{"norm": "layernorm", "norm_place": "pre", "init_std_down": 0.0, "weight_decay": 0.51, "warmup_steps": 310}
Each number is 500 + 40 x the weight over its row's rms, rounded and kept within 0 to 999. Layers, rows and columns count from 0. Numbers have three digits each. The size before them is the row's rms in percent of the matrix's.

# layer 4 attention key, 512x512, rms 0.0325, rows 323-383, columns 64-127
128:489496503536531430437588454415541459473470524489461502516558567493507456496540489470525490456470473512500507504445540527445487499490502519457499561454524520472519474464490562413465503434526447
131:456550517484514524576411523502503487509533499505530617517428486463541574526490457521540508474511497495561492504508518498513484502550524491536458438566508502507511547488445469489490453558468532
126:512518485540565488512512499356577569478476598520560461627504494478573493483503510521490531506501506527484522521495487537450504532536536502471504584469504513504446452478508479461491496520458441
125:468465446533475542521450541531525485524523477559503515466438488491527587536528526484509521515528486476545546529587432498556499556566502469521507476415467537520525481523529424477551467500491537
127:512472493476493540497618531511484554504471529582582483491574476570549549492468542556498493516519484512497571500469454552548491512509483507478488514468491462492523452563555443463570520590501483
139:569499510579528510493466494405527475495471522478528543546479480574504482436557469455493463535496507492494464484515501446525518454532530546468520484493509517502426506588513415480488462471498473
117:492550512474542415496461527423616557490522450545524536540446581508482479515517452486511477469495515520553413483553460476469527493517514447550515523557535489490469500460436444499467452483509493
127:460459474516471556534510477536434465487495514423476455502483466502439465463454584458518477518536483430500523510525492541527512512508516486456481477480506508526518470476568589511484485482455507
141:519484523511535491522477414546438444504471510429454499411513528479569458489520456475554507511452528490476479499473548601486476480485520518516537503537530508469485507465515535502504496504505385
142:482438500539505552549402554577507540549455464453516571408515471482546494486508489538496493567524486522459442527575467468482487539478460496484488494537460509526483518544534482550483503528437519
131:441509447479503463515435494421589497470528519499429489503481536451488477540515540510485493532484526532523462511521509476482516532550456462546488475528506573562496481491444512546500485428526541
145:487537470472487461552458524530541523473507438588491531553506528537551536496526476464481544536485461494562468515491464502512500523557516467594545533428517568509603479536474473427518476472522526
135:501539516465495366470560519464532552434473496578496539481524544576493445494507513528435535458499457519462475490609425448484520496469492472528508519528499498473519471488475496498500537440581526
131:500520503584546464496515454474511443491504465476489494452466455484494477447514550488461510458497504468479509476464481460499541507560534481470447522546495538530407372512456500504507549493543475
127:536470494478486494458514490522524458510432561485491495395490457474485481503484469546494491478474500542491558502519481506513441514473449552429497470572492462518481450492518474540479538489488524
117:481459503526484541526483504518451495543504510430512501554560478472504510486497509517510497536513493422528525539420562526496481495475469505538529534419487483546585544520548555513524508546490534
134:563471501555511582468517542446445556625475489525565526523566478532550557513458569557491461519547470474514544532457512485463494494481502512520465505510529519507559531584544457414548504522489472
140:478460514563484585493460487564489442500480501467442476539552486481513494502496469510499528500507533506474524557408519444517478476459520531426464465417511481444515497463569501516486485420448462
115:508503473486475547539564530571497487500531481560454483547540511497546555553515509513498533535483482467546552537401552556536466504500484513506498556378495538489562454477545479478533415468508478
130:546534487523549529455382512474593495492501505459489461472447431464492505485512540498500527498490578502498483506590421454453457464512509496519459487512520481479486522546476499502493517491475472
127:497467496575527476488558485420500509537491539433490466508518502452474471515501532478544461472512471488504457504438547470486526543533509471476518551470528532518476428526493527495514495503514475
120:489497524500476513476560478569411434465534494447485470531538510532487513474480436485516495495481494439481560482463545517507519476470539516501496478450531452425582515480535568497499521516477495
144:467487496613500477441566506582467506568474486442521583460501444453477522487513565545499474476528462476537469522439501410505544527547482480472493454527449505545546426544429560496498521499466541
141:489508469463475523561332552386570510493525532496499411563448530512508458503520480460527555511487498508496498520528461544525449539478475476489508512450520516571456464531521450515531480501476499
120:489496469516479547530480510556446526499509482442515384510462531483470472482503586482499475509530505456478541491542505528439493501477462509465501525450598523526493515519597581448507519477520530
140:429454475486463556622486486542495503551502527515521496482515511484534535574488523501542516572535503536554518550500484534561492571492495482483518535478430523510494485477539507533494430562458489
135:504502510516533454469664459531464493430477526467443489517576501514469458505473523549459483444514459474460499502471536465462507502484465501415511574447522467499519483479549633494486514483534530
140:490484469507471630568394579584492496531543414566475459558504471530514544520441577477504520541516500486514517552514454524556460522559502481472475475415522537549529484567510465494561475505483540
142:501511529556523463532416517501534465512518483564579563425497533533522500463536404486505439510449488499509472463544413536482508509536497497535513516559529493475489516522451491502474485557490505
140:487483515480499504483453512461443517518496543400549473568556500482477474472518549520500509482489526542440498496487515440421538508522486485511496493478537494517458539490495627479492542498501506
132:533529485528527500509505444499562532480494537584514537533550543521521509569518493568486530472476455509540499462524487500439480505499534508506500503468576560536549523511481463420521465467490520
139:496391473508505504506455484422505498584455519474498507477497490487536460523524479531538506558477505551470436537557508547523471525470478503471534479489475540510508496534516401507480536441474487
134:544504535481479565486547431545435535548487438410487446479498496519474469467502467472533491489516470465457498473505556528478579468480605534503499493503496510336463546487559534473472521496461455
125:467497494453503463535546519503497484456495510507465512594514536507541471505530521472492505584482471493469522497442509535511512508468501480448533533435481522565512490445512583530460460406517487
166:446508509571490526478605464511469530516495547449557551481474437514455497489447524541513491466549527477491457528506510478479524473481510499520462496567424456465528497507469514527467513592461511
124:465529474496479510572478527667513485464531425481477532345463526511517512517493491514507493508508478488511521503492475452447487490536485497507504541524489485488506507503506545529475468523506505
117:409498465429440489546511515578526503466543500531488469538494556516488562539504554509493517519518484494543553529492518542498497565510472483566490564422525508477588495447492525492544401530498521
133:522469481518531555493483481407463514526461550403490476458407416468423439455484566507474486473520532457455514460523496457492487476523489503466484461568504508522414473576508513500450573516517522
137:484440524475483500566391493508461477496507530521545442571467562480476459496558433426477469522518511510482456511488470569472500514463486476513506490409524505521440540525579449518455496528485502
154:483510498528504414485555466450582476475474506526467525426530564503556475502553470510515505494474462530556471496531490429509522587535493483518520575520484541502494378505424504477548513500537512
138:497541512509531516476522485419553535482456533420532536412515526473485471510528525563481524500511502489506491568555480386453507496414488520523492547546514480482518548497484559487459502510489502
136:536503503476464458500518492482543495528503509556509512471551538498561526523549456498513474505508504589501468499484544440455470497485471564505503458535514499497457445515487443488501498481520510
152:502480504494508478443456453524431427532517447483451471426474417455483550471499563498444520492434519496478550453529458528549496501528510496552484422560458509475513470522495500500539563532494522
129:590550517507518525410442564456544509566501495518529549524507434487505545498516511554479520474492519534487538486479490480477455450486475547452477437521535497524519565529461434478504508427500490
129:553482498471515544551554563542466515523504438541504407481569446542534472482499487490482451530509525457493525487393454601507470510490476545483494515448542475564513467511600477495530506463527454
162:471507500421513517534463581503568570507545511551569503545469497425443548546488513498561508516484514528564468494446495469505526535527483438520511450498556507573451506521434507488520480601440559
114:460515506489509451503480457535600518498460531448475536466452493495441476503488482425512433495498505560557360508546471418514549511548517503570463497540472484510415538489416525519440497540487540
118:512552491454508427437559511500529495454485440533446475353467503489467435468484489490480522488480501482497497473550465500557445495518491490463476481559527508509525414495489489526509541491519538
151:511500486474500498484437466502500495446450538418459467433461464473504421451480519496423518480464532525429509475582452486494500507473483514458483469531472454503383506532545527596487590527549497
112:516551506465508472509403491564503495500512519449464561494457495513473471468452442466478504469526528491485458448562491509554498463522528468536511434581489496433457577500427481547467520503478519
148:477479480467505530514499534495490520489524483492434457552496485476551547536487522481503519538491492480517520530473530577592475528530495493512538482455471513495536484477539443525531447526458481
145:481450484492525600561421572536554451475506507479545433472494525504545489468531414467510494559463499474480504528426501582494473551489507505449520557375483485504468461536585454551497457527414463
141:460497504543512517565505493514511495510495553452514575562548490507442474485443521496509464483541435502497482532453519467478540491506504459441459519460549514511471538518529529473422446504496489
123:517450520527582494446604537467481504460482505485495528467563495460527475441541483505516529526484506473482479472377562517510476484457479491399517523432536491514539456556504510485566545521503531
138:464484481525500505520446469396506449504468617408443436570427502458450472550466512463473449452514562529500480546510481445454510497519466499479478523526511483498468561482543566517416516504498427
151:522469492519502450466610433479548510471477503478525438466532534508465423444553474458530471516474465510482456478503556470471536513509535489475508556397482513471401386504511531457520504490516512
146:427507448514501500528584460601489548477504558568454509492510480508528549558432600548445538516524491510506555511485475506546490521518455486517487490519445506561533481471509507522484481488500545
123:468511491474474558562408520539478519556505486481523457481397461502474584505462600475457503540540548475486480514545425472464540521546501508542498464599497481486467538512486531545480502582481522
128:446458504468521477558453507395532499525502582537514538508506534501494491553524476484516465534512510540520478504604433510488482516475445490492542530569484491522531595476481472511443465553473498
157:554550488529534465491507433481507501428504496492427507509468474507504496495471489429476506438481470524512471506529551493492520465597539493546488509563492524413434492503481446469458478484545451
133:506490470509508533483502516587525558497473492437432497549546491487538505522491536530504511506523463522509477556429544475550506530529500496469496494370478532499467483485532508514522460453509492
# layer 4 attention query, 512x512, rms 0.0347, rows 324-383, columns 64-127
135:453556531499515518583486493511487559534541488448529496507468528440451540517537488499455537459476468561508562446480506529504490454565520499518493554527552419459458555503439521414444513555432573
140:544514521522637515486492516455504450492478499507525454487489482542522508508474470531423457562488534510569520495507502494490460481527566512442468507513492493514437515559454518483440435482500380
122:434510535551488533556516530504547502529514512513498475518417533601478528583442546438496493445548455461607522533502480530498438452512466446510463531460510471538558508480452478524513471490497499
128:510442432441522538444513542501525532491508525514557469483556473547539562528520525537488525482562484432498576452501520514480538521476411536460510513449508490506519462551487502510570477614431540
161:567558508551586535530502523464479475502486540512483567488518489595591482421457468473557536425563428472544510414505580545456473478515560423465454510506502541526592473556448518536447461428494441
125:455569546513492484586528563499505522462526476501457562525471503526542481538511498410519548520452465532513424570493480505458500430511523516496440544491465505507508546444438471365482436460538488
149:471447545487515533556466474504488498523453505491472411507498467519406495465412528521520468461548503493513500498508464551564517505476498468508568456506497496520523503403551477516404501510476538
156:472442509585557421562478432496466457530475528508541477494526490471529505492515441528537436506407557592473507454487501510573406523490578442505499473503477522520489517507534514539416532451411444
165:459463462504514481516513522538526510517502524495552542489531514458537571485456514533417465497496494471451482484481496447498534508500421511423543492513423465522513502532520500536447464524470535
137:495493517457473457566492491498542466494482502505429476476457505500461445601540511476516508534412432549544504557500428447479444539468539517522433557522494491503468525488476497565513461460509521
142:499526537493507445507489503499517525494450440510452534528518540552498403541505478482585525462505476482597477524496524487489450500510548471572462532469532472544531484474430524466561439448502586
139:556505433451420451422558468512475465425475468533422543509542498546485455498485506489505534549499437515539454480519511426528530550481541555507490536509520534490536479470474477447632449449562517
142:529558459576561494517468538470476480426534524524454521485447472520512488479453523482492523524503453513505491375500460447498457536604544476441473559499449537523486467507463496491503518449472454
135:605467481499539490458548465527529531544545546497546472451522496496417559527509469534472507560462455527499615495491490491468454547473478515466501429506534459523472511504568527552516525456532509
126:443466511482477488526462456480438601530522524507577539522529539483532559492512466530595446456588525493476427510497548521543533531487452473575551493522436536463498507511544530570528528575397578
129:547522456530558586433463591503472577513551430503566570502529477494559538440528562529453552543584512486474534468503522492516468516490411509450532567488498570519518517567535478433501500452456512
158:518522499574472547508477513477515466514550554520512407521530462540561515445512530446462481459558448459476542531489531466507527459501399493446594427469436518527486432491546452556459557423576450
118:438486534514473462554458486491564482452470543512469486524504523613529494552473526506590429487508472485584571603493554474473521448475514461512492457481479459499511504515512493647527427524518475
147:491533480523588510479566482482460477571512540519497480504449490465489534469511530464411519491493524473548596507517430504494477522550447484445513489473452562510479496535463471516383507449495437
143:488460552586547460540474474480539517494503470521463524488480491535474491504458519456539445523407524498540404524494470481490428493530553475455386501473473582530514504514517492469405485462481476
137:469436504538428519487481481482458438493486524501503439512524479509491452482465459506555403470550587488506495463486593514576556494486493488530602427488492506491504468430566515550492560539528504
161:504480512570547483504483491521465486501551483511467554475504466490421524573462563480564471444515514520535467472479481419495541534535487482459490531492486542538514485463494483472470512522513561
144:467518524511526519605504628462591512501461480517540467486483504548547504446512425428443530560475466483542479492513446555474403441515424521505448497479477419524529453568470462516483454418526520
134:536533507478495498484472526475555571524479476535445510499498533467468460365496499475432511513495514430500455537499475547510464519533444516489506576485512554527522483512537464498430495442450534
134:422503504497523540612463480504551506536500507492537457498482545536528575578528542519548466490523496531499548551497485514497484462490521467537502521516471446498473511496465500592513426561453474
130:553464468455409464444502454481528546463492527515444527513585479486445487449487524515514441500480477484513447502494530448535597555505514590493487521501529598478502473486555516461525493495526538
140:442484496500517590537478572522558525553461512481565481521513500517507525502506542498366559485552479463477574474486434600460481433487445451539458495470487455489478451524487469481486484516479582
161:455532512511510450586509507484504446520451492481571538456501533515524464527509384522505502555442526531480475399507490511491498514551542507547493563523534470473435487550461531458485508547514463
138:495504461494452541493458506516507476523516481483480483486535501363456468475473549507469478485473540537456442510496539456546535548465493533471459520508556573527483517483536518459444589516428496
142:566542470496472494495529493518497499495522503487475514527483509515502507459505546507520494511439486566566546450500548472479493499472511535539440487476596535525458518524471499436478472456554488
153:496441462565562516513529476495511474500546504512497471468516472545540570496498517467453461472431494504458500480491475497515438527501387478520507454493476481570495497518534442558495510422529436
131:590494487525494601458505426513467491510555497513507533511473479491456509385447489488552430438568572493485483440490574504510499527532559494507548499486542519467466561505538497447466528562513499
139:504491469480370473531476480494551435480474539492436486506512526519450434560393475514567477456486514563515530519503522444552555546405525547571535501504557486478494517425518494525547493497577535
169:458515532489475506447543446509441523451519486500516513504493483519433538503522516493544491446564525422518488465503506503557557480488514546439583461519398456477489490497503542509484456590494591
152:464526516457488475544465501578509504421461519484468564504468507490466462492448542498495540503504464472537587541474524471517551518475551541505456569481505477494514562489506545540585368556468575
121:445564554444402482554479505484555549444446499495444482550493545579488460550484521470593480501546440470561484622518551507521541426459567509542555494499498439480548543428494489497521422508459614
135:582496476514527506487521497516486548522530486502520492462483467446452551408453513483425529502508525509487477428507453523518425577529459497445458507497526560497510501515549489451447514489456538
146:441463544519507520575476514482529501506496475532488442501519509451558496458516458498429493513392542471426416462515511563450521462505404454504535449467481468536520493481554495535427522473515493
144:478510477564485425516534468473547457522525529513481557479514518543495479578490483499632462534394466525539443476498528443478472530539578515546450548531506521530515466485415513517583507487519475
137:474543454443492533499537443520474544548579505494466543493531447440518577429535567475543496472517530531507518474505530439504582611474495542509588504514432549470470510463523495495470470542458478
155:522470515528413574514537463494512454523597534504517548487521522494511502559533478546542507515421487547447555522496519435459503491462446512511447537512567487500500500512499518523541514502563423
155:499495423552518504487471501486438460477487504498497432462472508465517526575569514521494513474577544508539547455506505482528477549559510460522496471492522512510502497478487495538537622496432499
139:574513459470541566409535555525457564496543534478476529526489506416489512471494518509388584515516439511501635507499503455468477531511409514466493466481557525529499544547488493444472575459554499
136:519379473467564540490452538503538500528449501509533478503562518528467496506432485488446492550434488479465548497497438563469469526524394440432508487478463485563447466556551543557517508525561470
155:443571545441509503556467491502525509523518474486572457505471531451468524565545536484477544547449514527493570504499436518451488505496459535508410530499489461517445520544398507416478489567472559
117:467565605460474458557547381512478509549520507485441508527449507446437513555507434509549523448492518480508420533480437510440454472526628471490504522494492468475514531464493515452443419568482550
144:538465472498566464421536551504501471448513538505456480485473486523526477493503467453505542535496414496551540443478420513482483533477475541507532475499476471533548488434484496477571500415556483
145:551466443471508498496534480509518518503502551508471436484508496404460567451498475526391506568501499503425460432502490501498439534549509531474486529486470523485491494490514528554526528536478503
116:468485551550499517560541482554448510457470456493440524538438477486490483486530497470470516491489494568500430480488504523484472465500630476480528515467532494522488528483499498431453491469527538
135:451449526519572490517479539494546493499417489531483451505504472485534518594491511485466467487484502495578504562499462584484459423505519464500474457499403444496566496486486471571464453500499501
149:454504535536514533599474491468613472484462536522586400502513497548556499469439435516449497513445575448462518456489476551494507451488426469488522446460443416521483458547521513573479489535527487
158:492463559524493532575467455498512544501520526483452503512523497509488498427499526501477449477473467499478422496508500416502514478494479536436480496521517557493477546484488526436401453521512547
114:508490447476527461402462539456488522507536491524542514467550504512553530436494493524555481496466465482468528398506504496543565564454383571519599505486438556513542446480497510484498489484518505
139:475480524530501494596537465495537529508474536503439460484492464496475514534524521455425434489496531473521468579507481451492450529513512482448466494505524555509493524484554524576445506483489465
150:542514525518488484482491414457529423448499495529499508475502527571510415450479474496639462454465508453531414434522501445498549520482565484471480526491521560505503483482528499517503479498519452
143:508488502440454502483490477516520507460494509496418425547500462530411555597551572551458541477557490493563552633483493488494493498469551530475472509472481480493490482484463497533525433540469569
127:406490527456406563608491494532496460509477489477497492516466488488437543619484564465414471464589587501505481544504509505468519472541539447473498528505505454474478515515494510525442524624432513
138:421456464453588428566546550484509450502424505478503531480469511491519565540466462491508450541417499507481468487529433575525532495481460521566515468536496464522527520474471495508444405527499432
156:530504561567495471461510475493528513501484514501483485518444503521515472496521449570492438487479517494494446548502511467480426457556634515440394548504510559466524554510475517483500492460500457
148:498477514541499527504482473519573519492511557521437498559522485463520524550461550483453480481472452516506472552483489428452452473511521479431433497449446516506514517499509442510515460479529492
# layer 4 attention value, 512x512, rms 0.0261, rows 256-302, columns 64-127
103:561465576471496477476508517511450483456495517498447596485472459503531561475488488555510419544565603491498564444506530478503408528514588500447520552489421509472541430427523446531505444506524471
112:539513484489461483474493508516448467464499477498550462494438541531543493450492403465472531471494495411499496470494474491523540503513557530453507452497499526491537506477446460461555481547463465
107:542470465527510522491516442475449429507542549526492471524541483489536446455499494452458482487521484607406547463506558523492515456427444591442500484512516493477479533549502506460546523474545510
107:472490466486557510523492483515543505433536523523495495483479453472464461489546549439491490508538552521477475564490513552599461510471494569458521497492472504469501527525502437428506446518432494
105:406579567557487512492479474507434509526511543484440485513465414546512497485541456457606444474521451562528470527491531467405492501515565555481476488491429508537552520441482486472517532523458474
100:520518581496542453513506529508501536506535506491534549519450533463380478492491518511520553478497459535541538504493524540496618523438520571455467508464506468441501502458471542419454550521532565
094:442519516488491438624492480508469411410487455465493534517517535509604474498545515368521500474483528523455501460508509548561490443504480459534581482443488528490504477482517451481551514485547539
113:553519414608460530441493438476453491430537519449493521513520501577502501463526433525514535513439487479528458473504517488478439503497495534544539495479476489477545521606499501505598510466530504
101:495483552507565529550506529496506495549456541482526485467550515594544446514511485456466457436420560514486487484498454575556450464464485423518513500503579478442517501516519497580491511525452454
106:475464487549462480470537529520470460478493540483496538494460569519541495432524491455632551397491428511451454450489528495501528560508479458508495499502572554516488518540551500487527476464435492
105:535517472524461492479500546469589422510529488475600510522519448538473531526575524533578542541531594476601532484496495462509500587426463571453494462477495460527472477555496499531578516507512455
106:458434572550472548525496461495484495484469489498471530505520427577538527531552523507511393466582519488523486496512476480413480531548516517485470554458504513490436462477554489558533462492555420
104:470442478471496464464471471513491501509563446494537518475478538436443530546505445557503579536459453452537484574489453496578491492528563515527460529512458540515509493437515468478464499475472430
110:495527557485468545546499381493448446456468513553463490530504506590454480447474528485571449566448553526461498490514477538507506542527536427537497477470589491460504500506453481527462542508499471
097:540505551542511507473499523487535515449468523480477551503488557486567461464511469483511486493539508472519472460508558492562476480553546536537456527500406526444545454507527521538512560480483495
096:451446485509459469535483462510508521467532493477472529470521560466513512533446567490451537451408527551517508509498491580433467512542508421593479532485511532431495525444541564453425516485494530
111:462514551548488523584488484502507468541546530500539508463487372522465550476438462552544483528438543453497512581503565470420493487469497437537515545505463415469448465500540505515550481563472427
105:512524447520463542508539481521543423492476459505544508503534524504564554495532451488453496467465395407467464434503513480554452517543502499563552480457470461510518432493569505519525456454528432
103:515509479518535499536502552509504481536513494498515477485474527535496533530498485471510505438472533498500535541500523461448492606537502508555458491521490437469460484428575558578458592478505475
103:462541528451557457518464525497474520448477433506430505480478494589401469458436473521551499487526512407572495460495496458542541491605512472472561541475468534539515497466540506515555469478514512
113:524500425453450504469503528446503534528462515471516480500512528578490466455513476538505482538523594452475488485508493536502517508459564535474478512468554538525532509512433519540537426520436490
105:512438427552473522524509466484505497521497521482481528523534470516543547480570505519469482561535509509487453506492535433443494556527474485539427526477412545535568499476515477492528542492513574
091:568477534468545485429486574532528592493550495501521604490484457538486552534477496423430444575503521473611531418511503454480547564537488499533517467519507555465483484572452518520444499447485504
106:507568461462429459493497430509520585470520504519496456502497528525562463526508533422583518427566507480480528567495541518541507468421547549554486465532566486531463487416506488530516484540513558
104:547464529493500511528491498521590514587522531490550538494482526514378503492509452442581445493558512440506587484511553523505560607461439494442504528485524382474434551472607496524450527520462491
097:481485465446479473453481518505533470441559505465490576461538502536509538512502529568559529535558418465419503559516560456523552528477483534499517559506497517466546479416463534570507472485476534
101:493534485464483507454478484535459531446522471474525436500476455485492494497512577517490588551520529458524563546499495604513468504528561549498454483464474481498501473511483478502502513529497526
097:502555492565587484548488501483521435520470518540547535534446454538531498531549475565453532457425468572514529531494526494407496485557503458477492528500576421521526554527486518451429457534482456
101:495465567508483493465496444513455462532456458463474594492484612475556397489522450486487480494542490442528453558508554501560533438509531515521541549476446580419596558505471514414517503504474438
107:541545430523545445429503520468525533481469509493522557497531437456538470478533532426489561542508508541422504471492481541494404473472450445509476470517609513508508502517535501547663480520475452
105:447512512494512449524509542515465456522486547494545516499490488521566434491526508399563484448565490483514558496492546502536567518501429467435522551499450490512508462434483405498512553511538543
103:420505505413505412513489534531521426486465477470463536507488581504511489505505455469610531506481466487504419507498505475522455485519428608492549510536518496587454491438466496465587450474567477
111:477575487508582559523520473507509472491542482468480562473449557528479549521566510452496444536465435446528484453507495473537545512469475522436455420565440475503486498567495520599475521472416527
099:476543560516490507527500597541459554454474505513476530523453435532504526553375497485556563467505511583456452531499493418482521498508505520528439473487550443476485543492535468547473497504509475
108:529562520491476526490472510472528514460508513456499545493535517585520451415577527484509589506482435425434543490487496497553464448571468536464540536463537526507515461540514547480531466522583509
103:493484462479488608504486467532456557508548547496486498464448502529430552518485476524518567491560435406487547477492513463527505543510539490490557528490567499437480489573510529520496474545502536
099:471505481482481491519525430483468550534518462504499486489529618421517467491542513488480553506523461478469387516505504585449503435424551513521496547534402452474459504488582491493467475553517515
106:524426497486478522535534492509451404574471483472482538489495454464439543489505524451480400476578578482511469473500569469486541453483526524544522458526492525451520489473489490482439484475503563
101:513465512488421521461510466543478547568486474536501508490555500486441493422511501510498537447503530510436512483505533492511474516552472494491403488507549551466498525469523494475480493546446521
098:546463447505532500408491531519532520498498517498484570530456397452444526499535533523555473521468468543615489568484511509542487449537589469483580503487504462515573545479519504561452464499469491
106:410491493526460535537507569489458501545455563439492514542514481480440480542457491500545556550525593432458480459495503477494576430428426544457567530538451511518554481481495517420518490480565532
097:477473515435394419482506488487455552475521519538516493492503512477495488524581502482587467478553513403539511604499503470498570539524531480538526526527432511508538462453488494487548568499482460
103:480488456543481499470500514480458491507473482497488477483470535568528553557535534497512424439534603442534559573501508447499529502522520443496534459510475481480522503427482523515582475562514450
093:529462530550500497481548491480562512478465530555510490486491464468456493468465483554540557508521505474517544519489477530529522458495441479464529549500541527521436460449570436491456568487531482
101:440574496475522460486502480460515439456459492571483541499487565507549445507393519497548503515555454512524538546523494539441541556488486424489477590474544560534507491492439451400512520489555517
102:447460529524551513495500517489510490558407526498524460471557458560560503485427525467487592371473513503492478478503493523528455474412443569542433517488530461496520493518561500504446451498512584
106:560520498517555492437511562503563501571517501525553515506474451473510530519549577523462491526502495463530550534495484582431403493505504540475447475521549486487441457551507559542510520502521474
# layer 4 attention output (transposed), 512x512, rms 0.0262, rows 256-301, columns 64-127
101:496541485503513556510525537399564428497543550470618489553449515508447483537490519465508471527515521500521498512495534590516538510528526475477513499514543519474549535574490528523556457519538502
111:524507527499534439521513520447509515524504516501487579535429478527480450525515513466435485511553433427530573494496501511517516517518461494496507489451538491506500525520486497451474502571556544
098:531522507504476503457499451614487469492519447508479478406500482416496496435501516520527446448461557534472458538504524461512546530494497481516522483508530520512496489521539515526544554470546495
106:486520470494507547515540564486481522540525502525535441559573473481482519498488471486545480475492465544550582441512472531469529494526448429521516485492630474528487526529552493459553460550483480
110:590497490463502507560494452440497524429508519513459456547551495544484541453493477517524504563510443405547464525510514493517589516526480504498505526511379478529514483526511486542461479536420434
102:430522552437510443537459480470439500504514460495471482386509529490531437447577537537601515459535480520590446548498477439524567561564472479505553512439512486556509544479559487545603497537519448
097:494510535424489577552479519581450504553473455498482452418406509442466490507487543501537430511498534558432524460494482552505449517526518500544487420499489488485430492476494483557475522489446473
111:521578548465506541410510489571517501511514437479499523594581468456537500430524578536473461460509580477547475511503485588496566486521490504562507492492506529571567489471510485513514516513507524
106:494487561506482452506473510568473480554468474500451409523526491490509503567474417475538508552529503485467529475501468540504419458503493510517501472508542460536457519480577512539509502406524477
107:471500483538594459550438444553525499544443498488572504428480520539523523452511454478535455554525547528450533446483482441577513516466503488499530470563498502479542474588498468460460460497513475
102:450443482466505487496518526534548473528493479521556557379554507555524480502496506494496465474478510463424538497492543492487526484483476497492480494609439514457497468490471545492513469519468506
104:524474505479503521510542517505461517536468448497540548583587557461476528481508511497541534493429472518530507575509499432503519458473487504497478476542490518455547507448467541514517473521461461
100:525464513557476486564536477424461523498492550507460516579482516551497546501562493495480467472457516552468515556502515476505448525471535437528513527495464457425565518404533528466473480546468503
101:508471492518515544542565511463508535522454494488485451463535539486486523454532575488557496526448514541429452448521585478513488547458478493481480481594474544483464503524487524522512490522503529
100:522480562512493533475538493487512451528537461496592469380552501501501475487538558560553485454585549462473507557500566509507571530506517502499559576480601499469479434574533500469517484542527492
096:471496528484470520515406519392506496469454533503531457638451498521451463560565482494477568530513551473512466538502549510525454519500488528533470507463511481502473466559465465450537495466528507
115:543486566485461490545505525433510535522533486517549397558520507513501519501558508459546502524503545506524479518493539554522450476523552516436478489526440470484574552477519541536516502480492515
102:507533520531500502485538444518514531556519524476495473436504442556485474442479557497467513512541547586480512522515522511502521438507547507412545483549611416458506493431498495583496521521529437
105:382491507575443462508464505563473512483529497494485484523402499464472525514501555567453482524597457449460528523495501505531512488494464492501496541475441488474461525458485500511498487493529506
104:521422520530541565498541523456535506516539553485425525569516539527502485472487426495448472486491470468597544538500433527523546481525544504470466500425511520536497491429487486491455516483514462
106:474474542509523471485476546608518448463460508453475554423533515589493514496515448432450465495487469523458472459520578579487540528519431484545487470518526491500469416474490520493494545502512491
101:496502535476397478424448511561518494515543455503522480463499468512497530451460522532468465512489482453517503559498536497449554474484484512531550513565501496468540513467522483513491557479540477
094:513500483459508439506490533497489486569518479511539454478486544542509464516460546576531493513532531564473489448498512490492492489586508472508512528496469518519546515523541478466468477481567531
107:488572492460445478490454503442480533488479512467456516564447465479456455509500487481523486520502453547521520508490494527531536480463500513556496490438484489469495529515523506581508526474485481
101:459467522499465519521465547553515503514484437502568539492535519434581478385482493494579516521538419485480381372491547526496497536533503489497530484479482519504492516510517525473473455541514548
091:528443496490480494514436488544480479482524552509595567613549493578503523501510435515475486485518484489505553491507566468501533517480520500499492505413531449449477431495453530429474461542482490
102:592506506501486564465442556466472564495485547531484467527533492528481486511498555440453550481494410407536561432495502509528470493517567463527528532382516471466503520473599477514514526482433520
100:467506495472493514490492487494457521443489434474433525439495499441530525499504456532534511460475503472513519511506500497537469516513487540443417454617527536531495519510500499471499574463490475
102:469559552507546502469553473458408476469534495514549459526620487501474505550542435487534433484445537489439421443513502461467501466515496568529532464504514460494475505544507448566553513474523457
109:501513506504526513490499512452471521487513514487507515459498547424503510479509482484490532473469470475465515553507589518545544509505523536545448496507578440555492475496472452516516561481560558
103:485464419489518544438435534521563516532488469504470440371502491452540486511401482537525457566477462502503502530498461511533532475470510514468541433489471492516462436492458511507540495520527489
103:518470477444522518552507504514540452497523504513569576390435527497408502543506504485512465524507509436486534528505391423478495503546518484484452520555521525415531499416495510555529532521433478
108:483485547537479509528521522511510452452548577509507404555545507536497460454498496524523502529516537458454498442511531469451562473474531491491513531414466491522536503508582540543425473564497503
101:526496456504509507492528480427570454449523479513498514501517518526500462504478508568463500498535483456481512468487511440532519492495479572462507497591396503534503464581464509500504464552512467
103:522500520476475531502494513613431463514462436505470607473540441585596516417543602540521479470530484511524542477512539522541558463512499465515504477445566497472492502470480501441566521498504478
104:550508488494451527583509512495561520478542475483467521509538489581485531427528543457553438432525574547485534572504576529439524520483477481480513504467508528488534467574538576522506515537477510
094:549506518460425482475566424524462490483492449498498446508532468619503494512496471478436444526561558513471525502519513507460532474521528530483502519516546523506491503522511462519525542547508455
103:467447491557569488541462444478456534498529484473550529470482484488488523504469491466544562491516493494547462462495480520486505546497488449475530499585479516509461478444505531525469503522500506
103:483551494522503478449448453461469482568514550488528475567563493497474505444465508516532556531465461570450457487482517491520586521512466460550556469382492414461461476488530497526534506539443514
095:525532467550543543494485492443501501487487557539505516520481480526529478568501494531565485496524520465458473450516517540482512509507502520500451582493420516474458522480549494442490471485489478
113:485499505495492493499470560424565484502531544536473537387482555460470476589473503487463477506567535525540459492508519510430455489502540474530461536493527526532483522453499555501506513453425463
099:463458519565491448529503458511455557494503538490461573463488512551509515586476517475535446489458403489563512487490516554553513537455519485497460522467480475491485447553509514440552479519428490
107:451476539488523503433496519604534520557516524495449531567473496459488469568497545482524484451466499508547538489518590512518476502450510484525509490473459494465453477485437545465462479510463475
093:497490559521504469501498462544487523550440517475457567409485496530487453452474468514531472503485482571515516602486569529507451533475532499491524506516497507488499523488459493484518506456499487
092:498485500517582485547494495564524501491501525501467492461480510515527489464480498507503509547441469496525452469496466495568431495530488533525463490355497510532501474534513493451422422492489479
106:492488532517539465485445440449506500490490554471467568501516496501509485546484464458490521557502466588467552541512454506498461531485478499438455494536539496530497564475544549588491444455490420